config.yaml
intermediate_size: 1024
norm_place: "pre"
rope_fraction: 0.75
bias: "none"
parallel_block: false
init_std_down: 0.0
batch_tokens: 65536
doc_mask: true
z_loss: 0.0001
Each number is 128 + 32 x the weight over its row's rms, rounded and kept within 0 to 255. Layers, rows and columns count from 0. The size above them is the row's rms in percent of the matrix's.

# layer 14 attention query, 384x384, rms 0.095, rows 267-287,299-319, columns 288-383
size [ 93 124  80  67  75  67  82 101 103 100  97 105  98  93  90  99  94  96  94  93  98  89 107 121 107 122  88  94  91 102  83  81  86  90  82  87  87 102  81  94  78  88]
[[100 191 126 131 109 170 157 107 109 112 125 102 183 125 140 136 208 152 128 111  59  63  76  74 179 126 121 118  86 153 130 154 134 143 105 163 143 140 126 111 128 118 210 113 164 118 140 113 108 141  75  57 132 168  84  91 131 108 140 113 155 124 171 121  50 162 116  79 147 172  92 109 160 121 122 123 113 148 152 134 124 146  62 106 167 123 117 135  82 138 185 126 152 135 109  99]
 [211 129 122 122 118 166 132 163 144 133 104 123 116 178 120 109 163 157 143 121 130 111 179 144 165  90 156 152 141 129 112 164 143 150 129 146 119 202 174 176  92 182 196  68 152 137 153 136 165 115 126 105 144 135  97 113 197  74 127  63 149 156 163 102 107 102 108 166 119  55 136  93 120 151 122 133 145 131 118 127 116 118  86 123 168 204 130 118  91  92 125 117  77 106 110 113]
 [177 200 119 142  95  99 162 159 121 108 114  84 146 212  99 130 131 167 145 131 106  97 126 137 130 115 201 125 164 113 112 170 130 194  97 169  62 203  89 167 120 134 124 137 167 141  83 146 169  81 104  57 184  66 154  88 140 103  96  68 125 168 134 114 113  38 133 124 126 129 142 152 118 183  73 153  57 117 100 183 143 116  90 108 102 203 129 166  78  97 163 137  82 160 101 141]
 [ 71  85 116 107 129 117 115  81  97 144 131 135  57  84 176  78 132 124  71 173  70 142 137 149  85 147 115 128 107 130 164 131 148 140 131 135 141 135 137 135 117  80 158 155 101 134  89  99 116 165 114 152 148 110 142 108 124 141 103 172 105  93 115  80 135 172  73 125 120 158 132 121 112 135 105  89 118 148 139 156 118 198 171 158 184  79 121 121 153 155 133 149 154 130 151 186]
 [131 132  87  57  68 136  80 145 161  81  76 124 135 112 112 163 137 122  68 123 108 102 102 115 126  88 157 153 115 166 110 141 180 108 140 171 117 106 138 177 147 161 102 146 166  83 145 104 131 119 131 132 122  90 121 129 114  99 171  92 154 138 154 102  79  70  99 102 138 101 118 219 174 111  80 191 107 134 129 141 150  60 100 112 155 194 112  75 102 107 168 217 105 118 110 167]
 [ 79  94 115  64 127 136 172  93 159 113 136 149  49 157  92 110 140 154  81 165 117 101 146 125  99  54 133 125 111 154 147 156 120 116  84 126 151 114 105 158 104 142  95  60 161 100 134 163 143 152  55 111 130 122 130 101 135 108  90 136 129 147 152 138  77 140  94 154 160 133 116 170  80  99 122 177 108 172 139 148 136 111 169 148 125 125  83 125 131 108  45 128 143  85 107 195]
 [163 223 147 117  66 196 134 169 153 125 129 155 175 162 133 128 143 108 169 153 135 134  88 103 141  88  92 130  89 139  69  67 160  86 118 178 168 121  95 141 148 159 118 125 147  86 109 138 134  97 168  97 105 112 174 130 131 109 135 108 148 130 131 154 116 120 148 142 100 109 117 158 144  96 133 184 113 118 115 125 136  64  88  94 100 170 171  98 152 124 134  75 160 102  85  97]
 [138 166 138 137 167  99 183 119  72 103 111 134 211 170 113 112 142  82 136 114 160 177 142 152 131 115 126  85 149  91  98 168 136 135 146 152 176 100 100 198 153 178 111  89 120 163 146 138  96 113 145 122  99 109 117 132 109 171 122  79 176 105 126 142 101 138 125 103 192 127 128  83 165 105 163 152  83 127 141  92 117 123 117 129 125  97 134 125 100 137 100 113 120 154 159 127]
 [188 208 124 169 102 173 113 173 144 190  77  82 140 195 123 128 108 165 129 173 110  95  71  67 132 108 185 122 143  91 125 129 100 100  89 126  79 179 150 176  89 118 114  64 153 107 102 134 139 160 145 138  90 107  88 176 123 118 133  83  99  56 168 183 147  73 128 131  50 110 128  64 135 163 112 108 135 153 138  69 137 156  88  77 144 166 163 134 101 126 128 118  78 134  96 129]
 [146 161 121 116  97 104 168 225 126  21  62 129 122 196 130  90 151 155 153 134  94 130 109 152  91 124 109 161 104 141 122 119 129 104 153 132  96 143 138 119 168 147 196 122 125 177 157 123 181 153 134 138  97  91 125 168 165  69 112  82  87 122 108 135 178 181 152 132 114 108  71 136 106 164 172 182  21 158 106 133  99  86 138  90 115 165 108 150 113  72 136  96 174 134 135 120]
 [105  90 123  82 118 127 143 163  96 105 151 122 147 103  94  95 126  93 149  85 117 110  95 107  85 114 123 142 145 147  73  90 238 142 135 171 109 134 120 167 113  96  94 115 130 167 127 104 177 108 143  91 126 165  92 133 191 159 110  85 193 187 143 114 134 153 118 155 165  86  74  90 126 106 156 163 149  98 181 135 124 170 133 146 126 160 167 140 110 102 130  99 150  69 176  89]
 [118 217 167 118 186 149  80 110 114 189 108 180 126 138 136 146 121 108 188  76 143 120 143 142 138 109 123 175 104 128 101  20 105 122 106 131 117 180 165  56 128 158 189 154 164 122 117 119 176  95 125 138 147  58  92 142 153 122 123  28 125 162 158 103  72  75 162 125  85 127 137 152 155  87 123 102  94 124  73 139 112 118  74 155 142 183 106 138 144  72 104 131 137 150 110 125]
 [116 141 116 139  75  74  90 142 120 112 120  90  98 108  89 100 143  93 123 155 129 142 108 124 141 132 187 107 115 134 142 154 161 161 138 107 104 134 127 167 137 165 115 132 145  98  81 117 138 106 160 136 134  98 131  83 101 127 118 112 133 104 118 152 173 155 178 126 184 124 169 194 143 120 177 155 197  97 213 113  94 116 119 134 114 109 132 170 180 123  92 152  71  94 128 143]
 [119  86  51 119 138 135  84 128 136 141 123 134 135 167 109 183 162 132 130 162 157 110 109 124  55 182 116 138 133 146 121 124 112 101 104 117 171 166 127  64 162  78  66 130 149 112 179 149 172 107  91 120  50 108 135  93 119 108 169 122  75 106  88 150 150 108 123  70 117 132 142 199 114 147 187  65 156 107 146  96  84 148  88 146 118 112 116  94  99 141 141 153 100 110  91  96]
 [105  77 136 122 133 148 137 137 176 111 111 129 161 139 190 174 138 131 113 154 134  81 194 159 185 104 115 112 162 178 153 110 124 156 192 129 176 160 124 149 114 150  93 137 156 170 158  90 120 160  87  74  85 130 113  95  56 145 113 161 131 180 140 111  86 148 140 125  95 128 103 120 134 127 121 168 122 143 203 179 110 193 166 128  76 150 133 126 125 149 146 155 175 110 132 171]
 [142 133  98  29 114 137 150  62 118 161 150 180  88 121 116 121 156 192 154 122 115 122 101 105 129 155 101 132 154 174 143 130 126 117 113 129 136 126 135 177 166 127 130 118  59 119 171  99 137  90 139 154 106 155 133 128 108 118 105 116 201 122 127 112  91 130 175 161 113 101 182 175 155  99 164  77 142 133 108 153 110  60 113 174 168 137  79 108 141  75 137 125 141 197 168 104]
 [131  95 116 179 101 109 166 144 110  62 115 178 134 101 137  50 112  86 137 151 156 108 133 100 166 190  92 207 123 107 125 144 180  52 148 166 117 124 120 156  98 173 172 148 119 152 156 139 148 130  98 107 142 103 123 139 130 103 140  83 115 123 123 108 157 117  70 111 149  91 122 140 100 184 195 132 129 178 137  94 108 101  98  93 134 104 194 113  89 102 119 132 137 156 100 172]
 [ 87 205 106 145 144 178 124 142  63 164 131  63 166 101  95 125 134 159 116 155 137 144 147 162  90 117 138 104 147  80 158 158 194 105 161 124 105 116 121 113  94  87 136  72 117 142 148 174  90 130 110 155 134 178 171 127 136 130 133 177 111 119 134 120 132 155 101 139 114  74 143  88  92 152 136 155 181 140  93 128 133 130 161 137 147  93 127 156 122 133 124 136 122 113 117 124]
 [132 146 121 104 185 105  92 151 126 141 142 140  93 189 112 159  84 134 115 113 163 130 135 109  74 124 148 137 128 135 162 124 100 145 173 108 165 161 114 160 146 152 188  88 127 126 142 161 163 125 118  89 156 139 167  77 141  91 141 101 107 153  75  96  93 132 132 112 124 116 131 115 122 141 127 144 153  96 106 121 114 132 164 122 179 247 103 149 162 142 113  95 113 107 127 139]
 [ 78  96 181 101 177 157 124 150 111 174 182 151 141 142 170  82 136  72 101 120  78 105 129 158 133 128 174 134 171 157 133 139 112 196 184 163 109 120  99 146  71  77 171 155 151 162 119  57 147 131  79  93 115 157 160 128  95 161 101 122 153 198  94 111 146 113 113  92 109  85 149 138  81 165  93 127 135 182  90 140 120 135 165 127  61  55 128 132 138 106 143 100 115 119 133 123]
 [125 182 119 148 165 111 110 126 145 145  72 138 145 156 111 139 166 145 129  76 126 127 181 154  51 113 171 134  98 106 124 102 125  94 101 159 112 141 150 151 142 146 142 118  72 140  81 172 171  56 238 140 181 112  65 153 185 133 119 131 137 136  95 171 149 201  71 126 171 106 144 103 131 189 110 155 147 136 137 159 128 122 171 153 123 142 185 152 155 139 126 100  32 116 187 125]
 [147 189 137 109 116 141 157 107 169 123 111 106 241 196 122 123 172 126 155 127  28  75 125  96 131 139 116 130  89 125 161 138  71 114 122 119 182 120  94 106 160 143 176 130 117  97 151 126 176  72  92  88 172 159  67  65 139 106 126  97  77 111  89 134  97 165 164 109 125 143 168 107 172 129 183 131 108 180 159 126 128 152 119 136 155 151 147 148  83 144 204 148  84  87 113  69]
 [ 72 159 169 162 160 150 192 148 106 206 104 146 109 162 208 153 116  96 106  63 171  71  76 152 130 139 151 130 116 108  93  37 112 135 128 104 134 126 202 223 158  98 160 144 144  91 164 119 117 141 101 115 144 144 113 132 115 147 129 123 156  86 133 130  86 102 150 114 114 202 174 101 140 117 150 165  93 143 167 142 126 168 167 142 122 139 106 143 124 126 117 135 155 167 137 140]
 [105  67 132  98 131 114 185 109 118 151  59 106 109 132 162 131 107 151 112  69 176 173 123 168 128 134 168 139 157 139 137 160  86 140 128 141 123 140 114 156 123 132  95 115 137  69 141 135 121 120 138  80 161 105  99 130  89 142 113 130  47 142  80  74 165   2 101 137 165 154 147 117 170 110  97 157 114 129 130  78 153  95 101 111 155 156 196 139 104  85 136 118  84 119 111  78]
 [111  59 128 102  89 160 128  93 120  93 135  88  59  90  93  91 128  85 179 150 124 121 163 141 108 150 147 158 149 137 115  86 122 118 131 144  93  72 142  94  97 117 171 181 116  99 130 162  90 138 134 126 141  90 140  82 141 116 205 153 121  69 104 132 110 117  89 181 187  76 154 157 152 186 135 155 136 139 116 215  88  73 156 104 145 120 156 138 153  81 106 112 132  87 141 130]
 [139 206 168 126 104 144 119  93 123 125  75  97  90 114  48 119  81 112 138 186  88 174  83 133 158 114 182 114 136 127  89 147 135 112 170 160 102  84 153 105 162 160 142 134 125 125  76  79  98 124 132 102  75 158  89 137 133 139 183 136 167  93 171 154 106 153  74 200 153  92 148 140 161 126 129 183 115 151 174 190 158 164  89 164 127 113 136  79 122 148 135 159 125  99 157 110]
 [112 106  72 166  83 173 227 120 130 132 137 115 137  70 164 164 144 159 122 145 115 122 127  94 141 141 106 148 156 141 120  93 126 106 134 144 123  83 112 133 105 160 160  89 107  74 134 141  55 157 139 100  75 162 152 108  94 163 101 135 167 106 122 165 144 129 126 127 105 119 131 139  66 161 114 189 114 145 140 158  95 151 125 159 113 144 174  52 141 107 140 117 134  96 139 187]
 [121 126 150 118 123 155 161 126 124 161 145 158 210 127  99 127 142 113 110 101 144 122 112 160  87 113  59 125 133 109 129  52 211 155 107 102 142 146 148  34 126 119 100 111  80 164 107 111  74 151 152  57 114 120 140 140  85 150  78 135 107 147 145 138  98 124 193 119  81 157 127 131 136 151  97 131 143 223  84 130 102 119 126 116  83 118 118  72 128 111 118 150 150 131 121 111]
 [131  88 183 113 156 133 126 122  80 131 198 139 135 104 108 154 122  98 123  98 129 160 146  87 171 132 181 154 174 140 142 196  87 135  86 144 123 129  49 166 143 190 143 182 112 157 178 184 121 106 142 184 167 156 126 161 123 153 156  89 139  97 114  82 108 125 145 114 153 138 173 133 186 108 134 168  89 133 148  55 112 163  83  71 115 130 140  69 110 123 123 125 128 159 123 169]
 [140 110 128 137 160  86 105  99 210 180  96 117 137 153 126 101 115 138  94 102  92  96 167 124 171  81 149 113 150 107 116 158  92  98  95 119 123 179 120 164  61 187 171 105 112 171 144 145 154 127 153 139 169 120  95 127 144 151 168  78  86 103 173 143  99  92 126  99  88 135 150 127 136 156  81 170 163 124 144  75 133 123 133  86 156 174 168  84  74 114 128 162 145 131 120  95]
 [118 165 149  81  78 158 148 117 133  96  83 111 113 149 108 158 114 118 135 136 127 154  88 105  77 122 102  85 209 152  78 150 126 171 129 185 124 153 141 111 141  94  92 228  83 224 112 105 155  79 128  92  94  98 102 115  99 115 111 129 125  61 130 143 137 122 160 100 129  65  67 127 113 110 127 126  61 165  85 133  87 116  99 151 114 145 107 123 136 148 126  89 163 120 101  62]
 [132 120 109 126 112  80 137 143 108 130 140 105 160 147 118 100 126  79 154 126 166 104 111 140 118  87  95 130 217 182  92  83 122 103 208 194 113  89  62 157 157  81  74 140 155 158 129 132 135 120  91 144 122 157 103 119 158 191 166  79 172 131 123 123  90 141 122 141 166  89 108 108 123  80 132 156 161  74 198 181 101  44 132 157 112 114 146 129 124 129 149 157 179  76 154 111]
 [125 198 140 157 170 147 127 103 130 205 127 127 149 157 179 109 192 136 141 111 168 114 130 137 141  85 117 109  76 128 106  36 142 184 132 142 144 132 136  57  87 167 196  74 125 175 140 108 132 121 111 140 145 132 148 135 136  91 101  74  87 174 162  97 130  83 124 114  88 146 152 153 129 128  98 136  92 163  97 141 150 141 106 131 135 171 137 150 154 100 149 100 137 126 110 168]
 [124 201 141  98 120 102 106 181 137 150  87 100 113 110 121  40 140 133 170 132 119 132 127 150 182 124 186 116 136 106 147 156 129 202 128  49 125 186 121 226 110 104 135  85 135 139 107  62 162  64 145 109 120 135 142 153 115 172 105  81 143 135 149 155 152 111 154 133 131 124 140 104 133 126 120 169 128  98 171 136 154 136 120 108 111 117 107 123 167 104  87  88 127 121 169 136]
 [151 201 126 140 104  70 131  90  79 144 124 110  87 174 158 132  87  98 156 150 147 114 114 120 112  70 107  76 145 148 149 142 139 140 155  97 153 174 111 122 196  84  85 115 178  63 134 159 155  81  86 103 100  97 155  94 161 140 100 180 138 124 106 146 132 105 149 163  90 159 164 128 131 154 161  74 142  62  84 141 200 127  98 121 110 110 151 135 126 119 138 132 137  94  96 130]
 [150 101 144 171 111 165 144 147 162 128 119 125 180 136 126 107 107  82 155 128  88  87 164  96 194 132 150 137 184 117 182 157 117 179 157 114 118 118 145 156 153 205 167 141 123 139 140 128 123 113 104 104 119  70 149 112 136 100 172 130 161 120 113  84  70 118 155  91 127 120  81 138  70 118 109 173 151 158 139 145 132 111 177 153 104 147 118 106 131 182 112 140 143 131 146 148]
 [172 126  84  49 185 107 121  39  78 152 118 165 126 151 170 129 165 183  98 169 130 111 169 104 152  67 129 105 150 142 123 159 108 102 152 157 189 114 162 213 151 185  97  85  77 119 140 105 122 148 137 143 110 161 115  86 161 120 175 150 110 109 144 136 125 108 106  85 159 159 141 108 185  96 160 184 153 126 112 111  94 123 140 209 123 160  90 120 124 135 138 110 126 159 162 123]
 [168  97 122 170 141  75 131 157 139 133 103 170 156  91 150 124 143 147 180 130 127 112 136 130 188 110  78 171 144  64  96 114 117 169 112 100 159 161  73 141 155 182 186 103 154 118 187 139 173 135 153 148 161 134 110 112 127 126 146  92 127 134 154 118  52  96 119  91 104 114  96 157 121 147 117 182 166 164 122 118 120 134 115  65 138 150 159 129 108  93 144  68 147 148  73 153]
 [ 74 157 126 124 223 154 181 109  89 112  83 131 166 132 150 120 142 213 132 128 178 122 131 109 156 125  89 170 179 125 123 156 120 121 164 172 123 141 106 138 141 134 173 107 138 160 194 127 140 164 152 168 150 197 135 168 177 125 175 194 130 119 165 141 140 134 126 134 142 125 132  64 103 172 119 161 168 139 173 133 110 109 178 146 191 100 133  96 166 148 143 166 104 135 150 120]
 [102  84 108 106 157 165 126 128 110 177 125 145 164 182  95 121  87  87 165 114 117 135 128  91  22 121  72 153 113 143 127  97 132 103 148 142 161  96 129 159 115  98 170  64  90 124 141 126 148 189 111 110 147 140 127  63 144  99 139 112 138 115  80 138 117  59  96  76 156 143 108 141 107 133 151 145 159 106 158 107  93  93 163 148 161 213 124 115 133 113 127 114 110 115 128 158]
 [132 144 133 132 153 137 140 133 136 183 181 123  86  97 149 134 135 139 107 107 104 141 145 152 119 146 169 115 126 130 106  88  88 166 123 141  86  91 105 143  80  60 165 113 148 146 151  33 134  93  96 109  86 127 137 118 108 123 107 105 139 188 106  77 177 145 140  91 124  37 148  99  86 115 101 132 149 115  78 148 142 168 192 126 135  94 117 113 159 174 143  93 116  93 108 135]
 [127 116 127 104 123 102 100 155 133 166  86 152 171 166  85 124 138 206 141 116 121 199 120 135  45 125 139 102  95 148 112  83 125 121  63  99 150 173 149 139 134 100 155  94  79  74 123 159 106 124 206  90 157 130  54 136 145  98 111 149 214 123 145 151 109 184  71 102 112 136 142 107 145 166 102 103 126 139  98 165 133 106 136 107 150 159 170 107 202 110 131 101  74 121 137  77]]
# layer 14 attention key, 192x384, rms 0.0925, rows 139-159, columns 288-383
size [114  67  68  57  75  60  63  91  97 118 118 121 116 116 117 118 115 116 103 112 120]
[[ 78 164 158  61 136 149 133 126  86 102 118  99 139 109 134 141 150 174 130 107 132 132 123 120 113 176 152 144  59  67  77 137 127 140 145 167 165 144 146 110 102 118 165 125 109 147 179 103 134 145  86  45 159 126 146 107 177 119  79  84 152 133  93  86 122 140  72 157 142 123  95 123  75 151 104 184 136  99 146 151 120 162  87 160 152 140 137 102 128 158 163 125 165 164 148  98]
 [123 203 106  96 150 122 132 119  93 129 132 108 145  90 118 137 130 113 127 119 150 142 180 142 150 133 146 132 142  82  80 124 154 117 170 164 161 110 143 157 129  74 116 155  82  83 133 125 105 196 146 134 142 150 109  86 106 133 118 182 168  92 168  82  68 142  74 147 162 117 146 179 104 123 108 122 110 149 143 134 103 139  74 117 145 138 173 156 149  71 149 118  93 164 122 125]
 [161  89 123 153 176 134 108 139 159 206 109 115  22 121  92 115 119 112 155 134 178  93 126 172  96 134  59 145 176 175 151 132 151 147 108 123 100  88 166 124  84 111  89 125  92 145 125 115  67  57 153 154 134 161 170 131 105 105  82 155 114 139 111 171 109 178  97 150  81 106 114 151 111 128 177 112 200 166 123 101 194 138  85 177 171 108 130 130 154  82 101 133 147  90 101 102]
 [142 141 194  64 112 128 143   8 125 143 125 146 128 131  95 157 120  62 187 177  85 154 133 124 107  97 177 107 130 144 155  84 123 136 136 131 164 138 152 163 137 131 160 140 161 150 114  79 154 166 114 170 150 137 130 150 153 133 187 173 153 160  73 105 163 118 122 105 114 120 125 125  98 142  92 157  93 170 161 123 125  67 172 128  92 123  88 111 154  93  91 154 121 123 149 137]
 [146 185 150 130 148 134 126 132  92 177  79 128 129 144  96 153 105 116 128  96 115 126 188 156 129 121 121 104  82 127 121 110 157  87 120 123 165 169 140 126 115 152 119 119 153 114 130  94 168 124 168 115 123 130 117 111 158 124  95 110 171 178 153 164 114 134 172 138 134 163 153  35 115 136 142 108 171 118 157 118  94 138 154 172 133 203 128 177 126 137 135  43  97 130 118  87]
 [119 102 137 192 123 127 104 162 172 120 184 142 172  68 188 166 106 125 117 110 156  78 125  99 114 141 150 150 159  59 110 109  90  96 111 109 116 122 142 151  94 108 112 120 176 148  89 112 117  64 169 171 151 145 110 171 110 188 138  64  79  97 163 128 163 164 140 130 142 159 133 106  88  97 131  47 155 108 111 140 143 209 133 135 136 213 131 181 171  85 152 127 110 194 104 116]
 [143 205 128 142 161 117 102 124 169 110 110  75 124  93 123 154 140 213 111 153 170  85  86 127  88 146 132 127 161 109 170 133  99  65  95  83 105 134 120 129 192 156 122  83 130  88 185 116 104 121 177 103 154 207  96 108  92 117 143 104  94 138 123 127  87 128 162 155 134 135 133 167 102 145 124 106 152  94 157 130  91 197 174 185 166 172 127 139 101 114 122 132 140 129  93 176]
 [118 131 166  58  95 103 117 211  78 103  83 184 136 105 119 123 101  66 128 126 166 125 105 122 164 105 100 144 161  88 100 183  78 105  71 107 122  91 110 156 120 176 100 131 171 117 118 127 141 139 102 186 116  86 150 150 125 150 176  76 143 115 179 114 103 160 171 132 152 170 124 127 125 133 114 159 123 134 122 142 117 130 110 171 126 172  64 141 147  81  88  69 129 105 142 124]
 [102 129  83 166 151 118 147 173  79 178 127  69 147 104 103 145 154 170  94 126 151 124  78 100 113 112 120 176 156 180 145 137 179 202 153  93  74 142  39 162 149 114  57 120 103  70 114 130 146 183 160 122  96 146  90 136 136 130 160 165 123 154 162 124 189 140 132 142 102  87 133 157 161 106 101  91 135 149 157  99 177 133  41  84 101 194 134 152 146 110 186 136 165 139 100 134]
 [104 120  83 179 108 142 188 175 110  90 173 127 201 146 168 128  48 103  94  87 135 123  96 112 158 117  84 144 118 157 135  90 102 181 109 126  90 131 121 124 137 140 160 122 132 163 148  75 110 174 134 165 107 126 132 147 133 144 166 115  88  97 134  91  97 126 150 129 156 104 103 142 141  93 183 161  71 126  93  74 118  63 153  53 122 131 113 171 119 113 162  92  82  97 136 147]
 [113 123 119  96 102  79 154 139 167 163 119 149 195 128 133 145 111  76 113  47 132 154  66 175  94 127 134 117 128  99 145 141 133 110 145 147  96 118  85 136 143 125 153 134  95 122 145 153 151 186  74 124  59 116  98 132 183 151  59  73 145  75 131 116 133 104 120 123 182 119 159  73 138 127 193 125 185  87 165 139 122 197 123 142 132 130 141 145 113 105 135 123 126  53 146  80]
 [140 148 134  95 103 143 124 103  90 109 126 168 174  94 162 119 132  79 182 175  88 131 141 124 126  74  96 117 149  76 147 145 149 128 174 142 146  90  69 167 111 147 102  97 117 135  95 127 147 135 175 143 165  80 124  97  95 169 145 101 188 108 161 120  94 103 132 152 120 200 128 137 149 148 155 113 145 122 140  84  79  89  79 105 149 201 145  97 137 103 142 128  96 167 175  98]
 [198  56  89 119  79 151 177 137 113 107 170  87 125  99 180 110 141 100 149 208 157  74 115  96 181 174  85 150 102 162 155 180  82  94 152 138 144 104 106 160 137 178 159 150 105 107 149  98 108  98  79  79  94 200 177 132  88 167 100 108 109 102  98 128 136 154  75 158 121 165 112 117  92 178 151  97 218 129 163 101 135 172 116 153 168 115  77 166 167  93 112 173  91 119 101 138]
 [ 60 105 135 135 185 111  93 107 129 124 117 139 105 112 136  47 158 147 162 167 159 129 153  79 118 143  89 108 162 144 117 199 124 150 148  96 145 127  99  99  82 124 156 163 125 163 122  80  50  90 139 114 191 180 171 137 151 129 135  90 122  88 152 107  77 164  70 136 127  89 143 190 101 126 151  46 165 150 178 102  93 132 141 107 143 159  81  64 118 165 159 166 122 116 110 131]
 [112 125 119 111 154 195 130  67 161 106  84 131  94 151 161  91 155 133 131 117 101  49 128  98 107 117 126  89 104 139 149 156 106 109 120 114 152 149  92 169 145 110  93  52 144 152 136  90 123 123 131  89 122  71  46 117 121 144 138  99 134 108  86  67 148 109 160 147 112 130 143 127 127 153 144 121 119 112 171 184 118 143 169 121 127 128 167 109 164 131 101 116  77 120 104 142]
 [117 176  88  66 108 139 128 123 120  90 111 178  99  82 125 133 123 155 150 161 120 178 108 104 155 140 138 141 121 145 119 121 157 134 141 181 114 127 151 160 125 146 123 113 105 151 145  91 141 116 170 108 144 123 132 139 104  95 182  67 171  59  96 195 133 102 151 127 147  97 159 156 147 133 131 126 156 136 103 104 101 150 187 215 116 126  43 118 141 132 102 134 123 132 216 107]
 [147  85 140 191  89 132 144  79  97 123 167  85 151 101 126  72  75 117 148 103 203 110 171 133 134 161 111 110 155  67 132 109 121 185  91 156 156 128  70 144 132 123  78 113 131  82 143 164 112 122 155  85 157 151 147 124 137  97 145   3  84 134 137 130 125 159 120 117  98 136 115 125 100 163  82 113 137 108 115 149 111 177 131 127 142 137 141  95 144 121 128 185 120 117 152 157]
 [ 72 147 199 165 166  96 175 193 107 133 184 138 138 101  92 130 144  66 172 153 138 136 127 191 115 142 132  97 144 120 124 153 140  74 121 145 127  81 175 100 133 168 168 160 171 129 102 144  80  85 163 130 127 136 137 142 134  86  96 134 113 194  61 152 110 117 109 102 125 155 123 116  88 180 135 136 109 177  84  74 127 126  99 156 147  83 122 165 113 128 152 100  29  72  92 161]
 [113  37 136 138 125  71 160 156 130 176 113 112 121 156 126 173  77 117 130 105 127  72 182  99 135 156 179  59 150 146 143 128  90  94 153  72 158 124 102 122 193 143 141  93 105  57 107 127 159  81 120 102 125 168 142 117 148 164 140 108 107 159 142 146 109  71 161 123 151 114 134  59  97 125  82 125 110 127 134 144  98 135 191 145 134 154 129 175 115 105  95 147  99  83  85 156]
 [ 96 171 144 103 110 128  83 126 137 139 113 128  99 120 119 178 121  59 151 157 111 127 109  99 133 144 170  86 147 141  71 112 128 175 105  97 167 137  96 148 151  56 164  84 120  90 135 150 154 151 133  93 136 129 209 152 132 154 100 118 175 120 128 128 153 134  92 138  95 116  88 101  85 130 108  71 171 131 107 161  48 100  88 133 114  35 122 142 145  89 142 133 135 117 163 107]
 [168 139 137 110 132 164 147  73 141 154 154 104 146 158 164 135  82 147 117 130 119 100 146 170 130 128 121 144 113 106  95 137 145 122  69 106 119 105 153 123 103 121 174  90  88 177  99 123 136  86 184 133 131 119  93 122  84  88 148 186 150 172 110 133 162 226  90 168  97 160 130 122 132 174 100 148 164 118 121 199  87 139 130  84 164 157 163  63 131 130 128 110 113 140 128 165]]
# layer 14 attention value, 192x384, rms 0.116, rows 128-130, columns 288-383
size [ 99 100  99]
[[ 88 180 151 127 145 137 130 198 139 135 176 141 122 155  86 114 157 151 129 121 150 106 170 159 119 121  94 153  88 149 101 145 102 179  89 193 153 183  92  97 104 178 168 134  99 111 122 124 135 176 123 141  84 171 128 163 154 109  63 138 118 105  75 141 127 149 111 135 203 131 111  97 159 104 100  62 116 162 105 144 156 136 136 111 166 153 148  54 151  85  77 170 115 148 129 126]
 [154 108  77 158 134 142 133 118 117 105 166 149  91 159 181 103 156 119 104  83 132 173 117 111 102 100 112 100 159 126 161 163 119  87  95 173 103  81 135 123 114 145 107 195 126 115  99 121 171  57 164 107 118  72 101 143 153 130  48 116 110 118  76 137  95  68 104 122 135 181 143 186 176  91  74 133 150  87 110  97 140 140  94 106 121 125 109 162 160  88 146 162 127 149 135 144]
 [128 143 145 117 127 170 109 154  95 146  79 125  56 131 132 153 130 152 175  81 138 110 117  61 153 110  67 162  69  89 154  95 172 160  86 109 129 171 108 161 171 120 187 121 131  54  43 133 150  72  95 161 101 119 155 180 155  71 101  84 162 107 156 177  89 186 115 160 162 119 120 110  84 129 101  77 109 131 104 175 137  91  84 112 109  74 166 119 162 180 163 139  18 121 124 146]]
# layer 14 attention output (transposed), 384x384, rms 0.135, rows 256-258,288-290, columns 288-383
size [111 114 111  87  86  94]
[[130  92 108 101 158  84  94 107 125  94 154 142  91  48 134 138 157  80 106 104 147 124 110 168  79 177 174 138 183  83 161 141 108  83 169 126  83  99 162  71  87 127  89 141 145  94  86 145 137 153 126 159 132 110 110  99 140 174 204 112 101 169 104  72 131 170 150 143 105 136 123 139 138 133 126  53 127 157 143 116  88 173 169 138 158  65 140 159 125 133 135  73 104 151 103 184]
 [108  62 146 155 137 166  77 116 165 133  90 175 147  91 101  62 112 181 168 129 120  31 148 148 168 108 115 110  61 128 142 154 147 135 151  88 126 115  80 101 129 120  75  91 105 185 116 120 130 129  96  84 100 125 123 114  88 134 128 123 100 106 187 117 113 161 188  77  93 127 154 100 144  64 193 105 167 105 161 124 187  94 148 117 121 146 163 128  98 133 127 136 146  95 164 102]
 [173 134 127 131  77 120 116 115  91 104 132 137 176 102 147  80 136 100 119 143 140 127 114 138  94  97 125 134  61 114 133 117 122 133 161  74 127 139 170 117 164 154 119 150 152 173 136 178  78 130 211 141 143  68 133 153 158  86 128 158 126 118 117  70 148 136 108  84 101 189  87 152 149 125 122 109 221 130 149 116  85 138  79 146 120 103 123 159  78  64 163 164 110 135 134  67]
 [191 115 160 148  90 178 179 133  98 126 115 123  91 126 145 185 166 170 105 131  99  68 117 139 139 111  96 117  89  90 148 100 133 118 140 101 159  96  96 172 162  47 152  65 111 136 104 168 105 140 116 131  87  70 134 180 139 130 111 112 146 172 129 129 111  93 153  89 151 109 109 108 163 154  64  96  79  75  97 117 168 131 124 166  64 146 155 164 130 132 120  93 112 125 133 148]
 [ 83 120 203 121 155 109 130 152  84 165  90  85 124 130 156 193 107 154 165 137 140 137 110 195 189 130  93  99 101 135 107 121 166 184 116 127 146 101 114 124 153 131 169  72 101  66 156 140 134 100 183 149 114 133 128 135 144 138 124 111 113  85 177 122 179 126 107 117 178  92 119 132 122 141  94 152  96 161 125 137 189 168 101 137 118 154 142 133 127 158 142 111 127 130 144 154]
 [144 110 104 109 190 128  78 155  85 171 128 148 139  93 117 201 121 131 107 150 121 141 159 188 179 151 130 175 147  97 163 144 117 158 165 189 135 154 119 123 124 113 157  92 115  90 176 172 101 156 122 136 126 148 144 140 128 108 122 188  93  98 127 100 136 120  94 137 168 134 118 104  95 149 103  98 122 143  72 107 119 153 173 136 126 119  93 103 101  67 130 136 152 195 114 184]]